config.toml
n_layer = 25
d_model = 64
n_head = 2
n_kv_head = 2
head_dim = 32
d_mlp = 256
vocab_size = 2048
activation = "tanh_gelu"
norm = "layernorm"
norm_place = "pre"
norm_eps = 1e-06
positions = "learned"
qk_norm = false
attn_scale = 0.177
bias = "all"
tie_embeddings = true
parallel_block = false
init = "normal"
init_std_qkv = 0.0174
init_std_o = 0.00246
init_std_up = 0.0174
init_std_down = 0.00246
optimizer = "soap_variant"
lr = 0.00937
beta1 = 0.95
beta2 = 0.99
weight_decay = 0.03
lr_head = 0.0108
grad_clip = 0.5
warmup_steps = 200
schedule = "wsd"
decay_fraction = 0.768
decay_shape = "linear"
final_lr_fraction = 0.0
batch_tokens = 32768
seq_len = 256
doc_mask = true
train_tokens = 119700000
steps = 3653
dataset = "wikipedia_en"
Each number is 128 + 32 x the weight over the matrix's rms, rounded and kept within 0 to 255. Layers, rows and columns count from 0. Numbers have three digits each.

# o: layer 5 attention output (transposed), 64x64, rms 0.206, rows 60-63, columns 0-63
# v: layer 5 attention value, 64x64, rms 0.238, rows 61-63, columns 0-63
# up: layer 5 MLP up, 256x64, rms 0.246, rows 0-96, columns 0-63
# down: layer 5 MLP down (transposed), 256x64, rms 0.211, rows 0-95, columns 0-63
o60:178136035162064114143093126150074137119052134099062098135067172100122142128083145149169115147136085153110133084090107123150123093141169122106130187130079164175145092223125105133130130124164152
v61:129118186134120173112153130151154137179075093118187136150081134090185125067123112134142065142136138114114073105148102128090145097101079079149160156139140101160151152152122142187136142120090155
o61:107142073110115096095172108144146129107134190142120089100189136145061180165093166124143186119132091103178165151112102117140127154151154139100126114132107140092091120134145119063110145143154112
v62:131171091078120162161128146173163132129100110154116073082125181118133152125098110214133143109093086073099139123086080123148072137100146157101162153091102160206206120103180144132161154110119143
o62:139061152199131086043180139097146119155151115145125175133150128117141138132185138078146153107142147194152172179189139125121144085176148161168147127116148129051093136128117087109089121146117078
v63:113138132192145141063149111136127142102133117110140124118148132115098121145153134112094112099096107172106161104123143096089135101137088081108129126167138138102118141117169091119131131112122137
o63:174140129086098121167116147124131115133130117154140098143104107170161144091090141109165171167156152086182111134095099164144140115140147111167144144090098093077160136097115145108138125159120116
up0:114117171125137142094131116172166112110099136130109071140099096081121186133143152117100177138082077128138129068184150125119155135151136086106186119193166121121140110150105134197115058054117120
down0:158082145185095154079157151133201137115147125063157121081191181103135120160110125114131096127106110144093151120151115103119084176128139134101107093115197170151153174114119073139123100176165078
up1:087178164121089188183189152129129100070167109137088130104161134100188134158175074136119132124162148108100152152129127142121115137135140132122105147162112129126075158105130122136122139090130155
down1:122152073121150108122167125065177127134065145139078181097154052117170095131116113172119077131152084080137097196136147158145131125112124097116133097147159110084147185087104157134067147103158147
up2:114102115113181105127132085186134085121133157159093106109124120151147147094147155158116150119081115074165225121140112091116111090095096094110167062142117130213140102137166151094113105100107079
down2:180154187129146116159106170146067118130060107088159151172136117209077114145095173130150113130172104145145091091194131144136177162058128093122108156165063185173094138077192150137146078160105160
up3:107123149171097138163137164164120134124134090098144136070142130139113103105138119158120145183123124117163116126135102122085133142148101133130124098157125123134096131122113076106088118136121080
down3:128085135133127105096117100105183127102064153106102167165119098165121120119107135151157069083137094107139144109142130160116136146163148109112113109134147119156145135096096100139132112144171145
up4:211107133104136086116109161148148110186172121122137133110142106142118122182109204118129129167158112112189105109164139135170128144065083097097154126121154150128106088094119147105115155194143098
down4:100145126107079196107139119148183047084173136137159135142121134147127127087165097141146149126175125133106199172111121092117118128148127142140155143134143163160154110108103115070128079119094119
up5:098106101132116080110117055134155173137095108106113112111160127123148115143135101142135136112155177091123138132158117141044092142123159154136122126141174094114111206124164104168157164097139077
down5:099121165082148162132149100101145107124100113153166132204129119116084125079131141116156102081136184176097133126110129147182158137134108136166161154114104117110126082090077070186119099105116183
up6:103148149111065133158113129113080163151129065125137134156185153069175137117145123171170080133174107145185188178180114101157061172090140204126146102107099167136106163189095106152086160188090152
down6:128113150106122112141133145131134122128105139148127111110092155128169145157077121156076154099110121143160126111057115067134139131171129143098136181126172147138140109087108161067166130124155103
up7:099140088121121152114176080091101120117169161149103116139133178144097139131102179122148100147147156098130146147127158100136155117126133118138089150122139139107166111141114133096125089150135095
down7:068133101118112118107120133181143138143161148164110102129149173088128119126109158139141126112113126094142122121099123134154138107090186097115148113099140109091140084095090135115154101116138120
up8:165117086112079145106139097113117132123127091142126102109134115138127130144121119153165147116173168108138129139171121097131138175128172145167123102177118120177116129093112140195140145140151132
down8:100164112130121106163139136128130131104119168192165128130151081104073164106087150104147136149095118087123082098115089200115134100138101115109111140105115130126179166101152111096158150169138142
up9:161141069118094144074140164109097147115100115149057167138143143104113140084129102136102082108145105117094169106146116086063147115138182090160151129123080107095133068151113132122124117153144124
down9:183198132134160184175173126135091201153142151120120132123146132121133133085156128100088129158113181114125049103151119165135162153147137108178111137189103088174172130179067172163157143138131179
up10:128153133166122082182124096108155134085150118108137158074123151112073141063159135146103132118134159179125168133083128099115119116170151115061123090065134119123106101157089125086136196167147131
down10:091121116176108079094089139144129118101148143104139086162151074125118170160114124196122106135179172105090151089152144147072141127187113178132144149100129074132108144123115104191125082115145109
up11:199118100139072162182188092151112154159146100162096116140128147156124129145101136137112123069155178115113139091067150115147133123133135152142133108114144117199145065138115094168112141076146181
down11:116096152109121119127071051214145147058115132131128145100095151104130111134148139115133152141119157108146151102139145123167104098114159135151160163119109069107156098110089109117088106147143167
up12:135105115060132083095156106114140170121104072160084115097137054104198166185091117069126147112174105098087124151149130099113079180103157122094123044152131115158113098131094069089104178126133115
down12:044100141158096117159101134139127128108097141113172133178101140130116075116167113086133158131113143149139129119124133130121141161158179150089130128150160172083106124127111121079136090156132107
up13:144108104156109160161083201152151091125178095109140142126090158155103097100159102127063096125121139143098093142110155102098072138066097132046145110121089022182159078160147092121111136144135123
down13:140143096127107048092144092112168138129167126088103208131135141192103107040139172150126054116106099128225176141139139140165090131172077091108129153170216159117118110217127093114177186125155136
up14:106099156071154138130080127153148141109096095083135125132130124128102148091079117173100117137179207066134132140137108112145039113082144210085143098143165132095094135109155089129099109143125107
down14:167093095185128104088117180072081148147097149154058157081092163069165169116102125144156116111120090147109117165097106148148092154178150084103210126163180104140097096144119093113090160068104139
up15:132179111117128110176076147129108126120133142106128080153142129086089105158152117073176116105140154099111131167143135183124153140094145165136107129153139120089133127078123138144144156082173117
down15:204147127051161076080181137097145183145107152118120211109156109177117184163100132121121125072128083151098139102136130127094128118138152164132096093128202118144133126144113171081177109133160137
up16:124122140106141134097136141176121164080114181148115096135090119110129131105070134120083179163107154078186054150109140159139145131135094119125124163082120088156130146134161119123116097168086133
down16:094108137118184106103066141135119119097159145112114119111097113047142164166133180119147176161094102155088202152099136142114134088154053138065123104101140166115149132126139116120136132067161098
up17:138115092151110132156161094144109132154174084123114142151120158140138074090148086111155108144153212107184115173083145124084146090106116143178163101125043097104104096133106143128108085101121116
down17:096093148127132042130077156162132138102118097085190190096135116160156141108146126136103106132134143127158050141138085099113125124173104119108141135139149110110103099124088085158125172176129145
up18:133118166173107096157161171160114122091169132116125140101101080163132154084129127099133133143155119105149144142156110129177189144179120096166088112122112086171112114104107101119128163155102158
down18:122167141096056094135189097093168159112125179076142104125132106175136159135136152126182130129135120133078137097189156135135137200150139116168104043137133168169101130105088088102145147126102189
up19:140150080111149136118167136075108131141151136137095125093110180106163154138093139120202119140199111054102148175113061052114107130153118122163145070087122103126109075105145137135087104106062101
down19:093141165139140152174089129142064095155146142168127154145160107100128103174135186127113130121119128138138129035108137120150137172119112115083148169105144135113126073148145128109159145162125151
up20:120132173166049106116124130083147114118085099150098145138122115115091143128115139077164141087102056145058176148124101146135147132160167184157190121092105065102165090084142124097061102134150180
down20:114117109181201158170087160142105114162148149159224118122157150109149129130151125185062160125124183141136129152151135179170091093140169169156054180067084114089132148149100161144215146142171150
up21:102069085082104096137147087168137090087121192160182148150076130115200135108143098082117113079110187152083165115200110121088120161195137080152209113167186110140068116140152124145128141053150096
down21:143128085073097182121135105129173061134138174080133089157105116182134167164112134120143082068125117177090167170063123151129077104115093047078136221106132077117147154064039090101149156121133160
up22:105148108100101181113123148113093128144175129125099173109130113171119148147157105147119100142138095109123162113133098153125109133136074155092104135129093142125112105128131104125069105155150121
down22:156110121126155153109152128056168118089157153162089126180147114135166143147123079118147120146132120136144144126144079137184165141158124117164164115140123107097095157121156177138133095151090155
up23:148146146155084144115148123114140153120099167133136097084112097162132130119093114101133124117132157143084133162082076099126090175144131082150149142155064125141119137121113122119136127089116148
down23:096105119150114109152098122171159147147116149128145164092163110130117104110094152104141130150114094163130098132069086150140136102085100162141096111085130112085161137107099157173139144112076145
up24:115106125135120162096146119130140107135140121136129138136144108099174144131088130172149132141145146119117113130126140123133134093139099131112137143130170165126143110121145115121105156119110141
down24:114111156089116130084137119125126117099143130156104101114135109139128119112107107119106114090129163093138094132096137122119108057148101128179106104103139117097151070115172121112133140087097158
up25:150114151126119123124148134131124139065116123163098103127144092099113159160166122088164183164135074109112140129142117139079061128174135137116219088131182122104126136151128087124143172093127164
down25:156127108170072141137187113125122145166115118103136105161173128116098167171143146161128137080120113092128114205117177108130156168108112117130107155198180123140155140114107096120143102136192097
up26:129169220054125094157135140131133225086101107071155070099099079059108179132088110110062173141154096045176084151160097141129077198146150157187164121255213169149054144155075136153165152051144168
down26:230058135088167098167154134139017120149095150134201105133210163093132125178058147064076162079145140206118105063103105187155092160069166106082093159187115085193139101142061110190190168113213117
up27:120119115164107201119175110133160103096130117135122143084107133161112119116097154125074141191096127171187131103172135104119163122161119125087167093123134139183153095127123153075112110146086093
down27:107158171114176144197076127089112093152092156118142124132105141124114155130105122083136072154131160075135116100129135140131160151113135097122090100140136130075100122131170110136176166137156138
up28:146078153130092093081072172096142211118104166182140166085167061123082105112084131193167073152154104161099163079101125084102125150087186090137213132155136119196130175143116115187112128159099100
down28:170088136153140079161133129150124109126058085096091092143139152105135114121152140089150188097086137118134078165091107158107161104136144137121128116131140089131107125076131106126103162105157145
up29:067108179110045154157110144155134087104099157081122081090102114192135156119130103151133144156102163070134114127146103105170096148117115134093125117137134151126108152124195116095166115160127149
down29:115142086128195111098144137160127171199171108120143171165148091156130115171128155120137140117080149192120136107158134168073110107117140123162086159141081107146122144139141141174161100148130131
up30:158127174147141095034152135147133129097146154153105185131149094162150152114089139158138087120073093194119101195172078124142172110143151124176122143103177112181109140145107162103130099131069148
down30:089109080137137152071117062090141090091154112145184151112096085087190150151128196157082100139120125107132123096138092120108086069067142110156139148122143151163136133147131052161153155132060132
up31:124088154110134132066136143156172120115131099166128112121135130178086152108100161129137128190116107083168138103184126109089139161127098141093110113198114156117145084120126117138145100135131112
down31:157149166069097135107153140106088127128086144183104101146112051219156137125162075174120142169188194076182124128124126201120100120163102140173133141077074141103179104131149113114137148086131131
up32:138114112098130143065197123158124136148153197136037143086137138136143190140112106134139103096098131101112118099178126110133156157161126148145097137147183168156079078084099169079154155150116076
down32:145130149130225120109181142130164126109097101112115123084171047121114166111084224106134150174115158126136108081198113130123148172120141100147108115150073163237156120119135107148123159139098143
up33:157109120121101087154152120102090140082131093130111171042173087107042131150081185128129150119224190088166147177098194176063085050155073118129104137106074076121101109109104119079158125125174151
down33:076114138157133195124158141111123124195104144069180121177124157155113125160153101080047109058111157170153138112149176130201130120139160125124089183105177088151143166134102159148074172130125170
up34:159208108095117109157161165089109121100149143162088113125051185179187125115119124189146106091131086093160142178220047110134150120160084099130090166146091173114158131141212133139142178101123107
down34:132091098162164093117144118130075170161063164068120137099156158128144100137126128146076179183079200152182061121140143143124150087093131151150134074206113102090071089189116179164116176165109125
up35:123170097063166181164131088078128076142124149156076115115049137150128119138054135154127075072128110138163127135167135160109136124141058110135126179103120146117127117146114139154157097122148144
down35:066100101169125079154149075177123157169121174138161127053153191129207109124163139152081178139042158151142134101125129085112081121053109146115075133154082139113152044177141062090096172119120163
up36:079175137059140117170066093161146095123160124147093171099132125120072111103132086135069152163124168117098143084073126138128120100162117167160127154120143094170137090120145118157130156063129130
down36:129154060145098099111179160081182123098140117092117126112118169169119086177085192150155130132126102130162097121126116198115147140119130158152127077147198150160140110168145162115123147161138106
up37:085157194159174166114093127133170079165094138120105110073121146140158152154139103120092154144101138105187092155146114121130185124134114145149136161138155055096104159080139127174079056051167097
down37:075169172119106143114093149097112089190090117150067093087134195127108146128158044092152162110158131125105126185112130081131070136112132171074094136214128113092085135135118127185125059186126095
up38:158101074115082142092099126118155109129139077162155122128070145178129105134114097106089186150184102098113184112142112147138085108124113099075150179076095100075172098150081139143145152120145195
down38:133099215125125138159136074124136079169117076160124122119130135160139067106131134097136096134128190167123088105048157176131120208142183139099180171133144141113129162084111149080090074150132111
up39:139131114086124148071105130097157101122168092118064120181152115118144147176089099179115176098136127065138094115127111089099103077106113156139131131115127112111155053082160100122149126131136100
down39:122105102143144161134101129066122108099196162143137161140129137147126068106113131175168075166123111112142126119133082112099134116079087109145111165135099131092120060083136144107150140159115142
up40:093107159118110148137160123098081089108146142167164119085103120092152162088145110093132101136138152146115156163139164114172159182123108125152141157153118146164092128112070183104102077129109081
down40:142113095136129142123118131098120099137102138090049134137162091094065122146137157120120116139106127166115132110129102134120077109146119116100149141143146104182154098124127164104146172159154115
up41:138048176126087104143072161159106095100122101104161111082155145146183135142085092149137099109140152079157100146132082147094102099179184122107119101081172123107071202148179134171161146162176059
down41:138122081074145173082137118155183050095116172181068130075110120135204102156104118102153101124058147196117166132187178205122085121135099134127120102055133189115095116171151114104092114097181144
up42:090151163146074112155123083109162128089178178147138147129142078114141131140152127112143112066168146172107171119113085188119083118167121149182143132136120164102063112146081134155148136093152159
down42:175148131146112090119109088212149123154131097129144126127077091098140098124142106161185152081107095130068117161136112130156158160132103137117094154156077144180122109096158121139101147056054123
up43:163153135147162098080176049146142154082178154113094125106190111139084144164123129175122110159123095118178142144147095122116163058161110064104166111092090157134123127137153119113121171138097143
down43:158152120108114091149128108125119109136084105124192126174105169119174145107110062157090110159177137134074127165153147149107117092082133080147111107147114147139099129139159079078073144117132175
up44:111142152152104159175138167162136092153090144142079128138043138070136145105163073118087112108152144164116125133176185175165135128125110144168100129115133071142144140084145114159120127117112137
down44:141158145164141120188090092093095193161119063129136082085145126097125116151133165140158115123123099132109177124100096149102083119148116151120102125148090143100108160154095127136116161155165053
up45:124111183141191105178120101116095157165093130117104098122146137111175091163068153168086150079105123130142063124059139175147138142132144142079125119086184174106115068163112255173141085120158145
down45:120181083151109141114101214182173080100128140097113128133115138157100168096142094193132115143141143101099152124126129163160149135120131152131092098086098075149158138116141057097141137120178137
up46:163169125115098131186122124145158184131100135117078106200128073091120170094079186111117124138137144108156153123173114063069170118129188097145144135159145100106149112137033104123117050151134095
down46:119117145129127110157150107105088148132105111171171132125149159093122118116112129070112154059095105146093132112132151160131126126111175165156102138122188210204074098197072166123119066170140132
up47:108093156093114160101131122105133099109179159148092142101116137168151116168133127155104098109102089098113171166162108125093141120129102112163106129129103133136098143099172100128138135125121116
down47:116078178102091189066096123160110109132106163089125173122174155130115079104131139193115161165147147113119140126117077070052154104101121142149139102155118150098093101101168133178111110177120064
up48:157126108121111067133152137129155126087120124107115106134060121108139136111116161113119181167103125109145118120147149128116090164127119124093139133157130108142149105123143131120174119137134129
down48:156123182143142109095126164139085082164147156131123145120102122146180144103175127107118121159158106142142122181153099114151163079101096126158129130114144134137076145160166168167104118081088128
up49:094117129128114098148122134135151133115123150151103146096101165149126136073150131108121093094125122140145157125099114124120148093177136124117127157146145138095128117179104149118091111158200138
down49:164111124146138135109109090094139100146107095098133155125109127101127089078156110081094124159122164180083126103138106110133115129138134151171147117130134123141134135101139087182122108123117189
up50:116123143074137098126185113121153078148134123110127144087089156137185109143150107133114127134105158100092140119126099160150110097134104094140150111101158149127138117102091132130167098121148145
down50:158139146127079160197099153169098117178126119110164104131147070099092096121118137126134125106133088067122141145122106148134159158110128102137138199140105119128140197129138162148115093122160138
up51:194113190158159065098132114071167080110085105123072181064123108201193169092151195192135125081111096050159145101088138119132130121096152084035163114122114096162163138044149086121136180183111149
down51:130070126135102123172073150160116108025102116133139068096133204071081117061182186096150151090142088147104145141119160138112091132083077076147135072169137171134089110194152163168129187113108110
up52:087103128123115124130201088168143134104170157149135139088152115140144119144098117120127150095128173147123121111132114161157109136106109102134132127144201148114088148088156091092137135125107098
down52:078176106126176107141132083156101141140120109120126163145154058113051177132175108096133163084134132139075132120129115152114098105124161147129148115104087064161121108128109135140132145122119105
up53:130179078078081156083141109165150111222164082113080149140161149132120198130154107120195144170126100109148179132150138115096056055102036178095124131156144090119161123168128094149079149148135113
down53:170125133190067156109148078129114087108165129050061113143111189109150117120158138091065085157051077181176170119144124086096110142096070161170132149121121106136132151168176143136103156120115097
up54:158160138131085201104170106068138146129156148105117093199152165116124063136096099103137062070140170113135132064084097089138074125111113108106093150119188151119102144136135136134112121120173147
down54:098126127110127112152145163173139132106118095172155140112054109115157149110115160130115141147090099130143135109117123114128139136115088128141132118154070109187157077068120117123100137153090094
up55:153064169103091103075155130078171148129141200164133127073123107133152147181077156102076141127155144105133159091109101093122103059136116080144140069165160105195167121107090128121161199059112091
down55:078158111132100130157187164140134136195105125078147168220141122135129121132149106148116172130135171120126097176109150143063190111132138147124160120192142134095112154113171096108078123198167098
up56:143114079171103108087130131126155149132126116149098169094113142132148126101156120120104126149163140125113207174119119123138135105149126155098138132129124153092127148147109142152072140128131084
down56:119161126128131140090146111175132128067111117130143091120143126120089099125078145105137179138121140121143148137110130149143197144135134216137106095127119202133112105105165145134159095102108127
up57:110115121199108114162092129167157160082171145089103146134084182067138173079100013124128160044150114150121182162123146000123159086120198111083200200181095080036066107096103188053167120194120168
down57:149105146164171157171157095124180106167062158121137153114176118092124099113120157127128116083135107118133136132094168223055156133135100175172111105116187155153143209119120118235159171115143173
up58:128109101158125096058175132133107123117114134156106090134131168116134134135155125125135142115139157164159114147126095128114108102129090121124128115111124155094087091165115146135133136110171148
down58:116147116138097114198156119115104113091116158107077131113157106133107136099215112111121171115147129130130143174174162141133151180109133131146115134129112116122158153165070120127152117127118154
up59:135132114063137124151119110092221134132177148152136092137092160176176155090045113073164125202112202088107168139143089081104050085088098142155082147141138181141129089184137170124179198157138101
down59:117094178151086118172128174153096134147107087169131036169148104090128133119113134138164092148113207123134103064129172116128114154132195134124149152139125101151183136116113140125118100186104127
up60:087134174123140145143180131113146102099127115160072111106078147122159105170137105106116127093160140158105090121106137149100102148114129164125126077106142154178096149154129134157133085081167109
down60:199134123148155097189155114135104169119137107083129163152134088078077141131096164139116142164173113150148112167133163138115048110095120114100112133169064139138130149114115105130113090116122151
up61:092130115120147178064152107084175177173203175069139106207104059141147211140126150076086070147049079132156173118093113072127090139178122124136096112102149147145087092083150162111046167116119132
down61:122109136137214159102085107148118125224067116141121157108148099131118112093123145113074116117081058129187113133108110113152159082066156145087096195191088121134118123064138225181101070089095174
up62:136111157167119174151155099117234138093097136105163111099109087055168068102130109148090140105117209141105111144147119173109127126111073109139163132098171113160109168013122076162072050091145128
down62:052155159141143147112123102122142155141065126144121125144106131125147125069147125065127143109018163127096157136099136070156165121122174103096117137158038133098085157178131192156097105206170114
up63:182138116116119097117151110092071166125143110109121128151164137150097143138130153134146137076135130099163164132175146083129145137083189104132110151174100151089119091128121127147159126183165143
down63:132140166093178143141125136135111157136161153099105173116085095167147096120071134090112112159118107147119085164155094129089102187135131134143114116101127203128103168116137165119168152136149096
up64:110185174108131150086151109106123141158186087121092159077180144137147112177165089105196145189120140161139145147147106151114141073114066182189111112084144172112081132107157116091103187097125109
down64:143103124161130138115105101140124104125099099156110125135087145111153165123100159124110115099163059148172146146128146096129153128072153065156148195142130124141055126162098141109120114119114126
up65:142126112177156143103106105130090163148135133121147130124099130086138143105135133114140148152162165138122184173141143108126172137122147099131135094165105127123085143148120127132138127111137164
down65:157131119128148150108163106154143148140108091139105166163141112159126123103142135125065101136139138181134145156122138141133126192129171109170133096096101122185083147121183130166139170091113141
up66:126201181148127100128164148121122144111091141114128126113120142134196076139158094136062125151120130128172120133171124140092111134087160180139166136113101119106115186188096120129099116115127176
down66:161185066070102143084172109126150119084157087097099151157115103154125144084149120179086064151133138071103080130164182096115108165179101166094177067106102028100152094106124180198152165099152113
up67:162121064127118156103155134169145153096141126127095100080167126107146126128082147123171121072156121082158131134127121118153161139103164115144141078124172126138118121132150137159131155119125108
down67:145164119128153091090075151188114128127122098159167133125189075156060126129095130105125123121112139152107128108100107145159121142128122193131128139117100103115144094129131117135142109131142109
up68:124142124153122133176101114123159113112143112182050105145115152104142126129165057132133094133139108088109171134088152145113112068117149129142151130079132107054153121096107224100180161046122117
down68:152118096076144125151130126142112142133068092143139128133105141125043104069093159133132134115042100094158130057121099213194137134114181097083087148149146144117189155113128074138158150157142157
up69:091110131105135119129150128166111121147120120136149154110091101129127140100141135114129107146088120137114141119146138139160150129122122127121158125134130141115134109160112127134124120145123138
down69:140131137140118148118137149110144097150139132132112155118117122128122130166128125101137141129156132108119104163137104130140146099137131124159138134141151121151112166125096164105158146091145091
up70:071133158180088155128120168108095119049146078157146137105063106085153152087189123185099121125132110128086168199148161062142147162137134145091128157119068135159130135168124127093147083201069169
down70:167144123108148121128166102144144138158090126143111085163131141150088141143115154111123143142101164146136106098097107108094150081131111128167119132141195136129136150132143129171132154080181113
up71:132099132089175100073123130207153104129089158148119175146149069105137178113107180177152148140132143127142114134155126089228179097117112064116105160128202129122112111158057140195104107083129179
down71:154132101175064113168104164084080089165173099100185124132148120159115076114129075117114167120104109141130109130096119180077100103125151170140091141147105101136135166059184131123178120120114080
up72:085107098132161103130141129136112106129137099157126113096112116099141143105138111110113104150120127147115148129133127127124144127131153150152160120109103119136117097120108112130104140085100128
down72:130129154113133118145169118138128107129122081120118141084111117164110137111132121125117114170107138140114088134103101141089145114119092103118161095156130200163110114118124163132129144146125119
up73:150143098084183136127147093143100140136159083159108132116128122103177200107091108121166150144121101088124146121091167128151091161118182119095083044098057083107145113142120101163134151182130153
down73:081113081132080117154129143118151107074142147106127111131117149085070181123093108156091105133151105143120142121124097098186101093166116130107115116082175154123090108110134118083060143069125117
up74:101110129053120147168147112126107083167166097130118112138121092157144189137056153119171059153155137143140108114156143120138146168107076095100135078096115117120085111146155123182100116174142091
down74:140103138233184133072107164166168144185171136138164147164178149067134138141188111102145157116104107099121152198130191124114155091110199145174110185167169096147148163123147130111167092136167142
up75:112089162118083212145120134140126095098098178140128146105137118101145170079129136132049127132163111095122078170102152115144161155154118137118117163098225131103127129161146199110144067119144125
down75:184151108060121106128123099135166146136107102150096115173178111125100120164113173141129165178173174096139138134125096133105089123088096106137147099135086086135146056126122046125112183123111136
up76:125155128110130130124155118160120143163147120128128117136134157103131114156117126135141126103128174119146174146114136102129102116155164132133075096145106198123116117140124102147152135129141150
down76:130148135109144119083155131165157113164123131096120162145144124176113080161135096120155096145117151150052148141161114124123095103123111118128086104096134149176122101132130095127162116160120158
up77:124084119145115155147128094118120097121099082128103114120100152082141102137159143127093166172128117117105119130135149139091120146130135153112147087119171113147146123146115090181111103138120093
down77:169126154166105108092152098092170167134120116122128127127140064156091153167132179122139141136139142121113135104157148098117095112118164138144149129161136183123157101128107089139134073169084153
up78:139110158169112159092125159125089066114169081133133100146123075103157128138146153082137138179198115161144172094150165110080065135148096154156119068137111143119094131180072080146138181120121179
down78:160149106221028132143127121130139116156077117114076133118126145093130152091128153148188132120126101087128126101135172134140161114069109129191147158162151159125100121103120114078107134162136110
up79:080145074128139163099174085131180158132149142149132130165108150103120122121124088082128091092146153188141153132075131102113125068145139117168108115093177137138162111133124126110098095055174162
down79:175120098135126131136157097146114162123187148140110152089154127094137098081113153131165150131166114111125136115145070088112145128100084099119124150133112136197069127119125146094115141119143058
up80:153152174121124162137116179157160139062117172119146118074113111163081171118122157099053133173102122126152089145134125149138128118149121081124151177125175145140095141154120116108129128154114153
down80:150125130208148136110097162092105135124155147151143145118148140070112082159173092147123142105164127137123139128094115111134135119118131107110161122108179103140090136109151104152113137146148113
up81:157173182076104168093156107159188150132173120093103060116128128116116085147120089137167083083124167148167185145116112149176119122129160115200112090115134084095130158125087132080126181118149100
down81:105086137196166097087106114138135151110133082204163085151145189132070081112135182159148088098120157048158141092136156132189141161085117126138120170161126135104153069069145121147142063151101149
up82:113159209168170152099124190122119136090096114152073132106109065137138132147126139192097163181180115145161127128091119046070097114139159038114179111168056111153115112167143103119113080125070105
down82:130097105134040104116169118182095146164077174091166137112174148116156144141178085158168180133098109126134152097107170203165084080086146138142075044084218118090166156123123113090108172109115178
up83:138098139149137090126127100080122135106074132147123106064093099056089146107150193080120130150100165093113123154169128149132170109145072143138175132126109100198159078156079101167087053114155096
down83:143113121137130183076131155137106163135081143095140108151171147100102166136074121126143171156126074159130125095142146055103152174078244107074100085144150121105109081154164102158140138167118137
up84:146119097112114122114103109125154120162101138127107141113142122116162199119126119153114085164158166089100163132116131060090076146123133147110140114138151154140095111156103095133165129109139124
down84:075142101160144128166169144137144132139117104155105145140146146100140111137144133122136107116099177181077126102098152139138120131158121090143130151142091134119137109134087113161109137108184128
up85:099095127108097094136154108114134123138217100165178179125185149186094090066133059168158119140116227071117159146141131151091110072162104185122132164142109165131162125084139143096124138060090091
down85:130084145147105078105165093102117160105152099130093108147190154120112148151113091138097181065202123109181131153095167052176122126122205177081086189111144201107088135150132074138123103162144193
up86:073146094157046114120159157133170138103128144106168116086185161108142087130089121195074133140083138147147080157117108148052170100169112164135124097088141052143172151155077145135101113172141128
down86:168186126144163131164060112118112082125115145166133132125141069147100166145159153142127130112123103168135162102106161106175165181075087100129176149098111150148095140111147072138099092116147153
up87:090100104175142140097116153156129167132185187214098132095185048093120143145134101188143115139182108057149173104147108120136165104121108139091175086155110117125110150136153108146125163098105113
down87:143138130101126108141167087079139118091076094115193119149070144153123119091135098097097162133129174148123117170089159121098167091107122087163096138134123131064061142064093090085086114124143115
up88:199092124107172109108129113141105126199149081128109128149133118161169159189115158096138121113146099130143132129143168129154112130088131121101100112110153114116149109117113104155137185154112114
down88:115135155115099150092108128153140105092152103166174167094112165120138112102132120104097143162145132151149160131132093118147154109109129149138125108135145124130093121155092138071097118138138050
up89:134202182110147221167173106066116153089150100111088159195132132089086200146049106124097163143175097150104155199149147069114067178187109123124152121105166142135130132139124193120182094090099162
down89:144121146156140150147169115173110112066167110094121095046177167111213118146081133156061149200065131116189101126144068105166078148089095186142141097072142164111151125137140064132116132146062155
up90:193170123113122225144111126127136122162167109140112147110113127134189168172159103141147109169106071101127085155181149142150136142075129107157135155141142098107113145127131176115114131146154093
down90:151149177067127141089157106095126136134137088125198140158158194158104111108113162140123139162200147110152099134131100151129112086132117087149120105162160163144097141160147176107119137112130153
up91:095108104085121079073123178150160120103122071108168147149130115095111114149099149164100149110119118166097117123148124120122123104145105167135120192095173125117169053115106117157111079102144132
down91:142115123151123163110158084163121136177116152192145142076128092161162124117156121112159091119121135076128126103113092127076152157181141113127148062127112148147116129116177123129105139116173062
up92:135160164115150165131187125139075126095153144159122133157111153137136115127130092122111116117124144103153122125122168135137148126075132107153115133146113145132098149119152108142130082103111147
down92:107121165113194145102126145131124126159118192124105136146126152137095122105118178119172115144118106141144095138172072125125140123110179125118116139120116124130170129131115145178128156182159133
up93:168152129121086160153132070094055165152146086130120142120118129125136096150135123082103136098150154107094137154145132098117098162122118154182115151122126138119117139150061118142135127131113102
down93:087138132109112122140115144211129129141067158172126106166088140100131130112094157122118155123139144129123090119129143106122083134100122140102119157142143201138146144137159152100117088133103146
up94:138115100148109109086113137162121128094098162166100148065154105084112088154113118163108115161127076137152130113153166152112149127094127156134140107096166104137117125172135101154129163145087133
down94:177124195150133095146130125088085173122114076111113140098162138174118162160131144110101167103173129140148145150124136098142168102134118161124169164166111121094099120168098144155127125142143132
up95:154075093137142128134123182105196206152152177150122064079114125136054109106069110155117074161189181114124142190139121154071086119084106173178204139186026083150159100061193156176104088069107124
down95:093091137194075075161147140132112136172119128063175105117120175108162107054178097106112091117088117141161111146092083150147092080132182109099062146141134168126157200155148089063131159168116091
up96:179119130150084109082196106109115126118135100091085131104110154146145096161129138120131188127085106112161139143137118098141135075157126090096129051133127091170188134134126126134153191147110173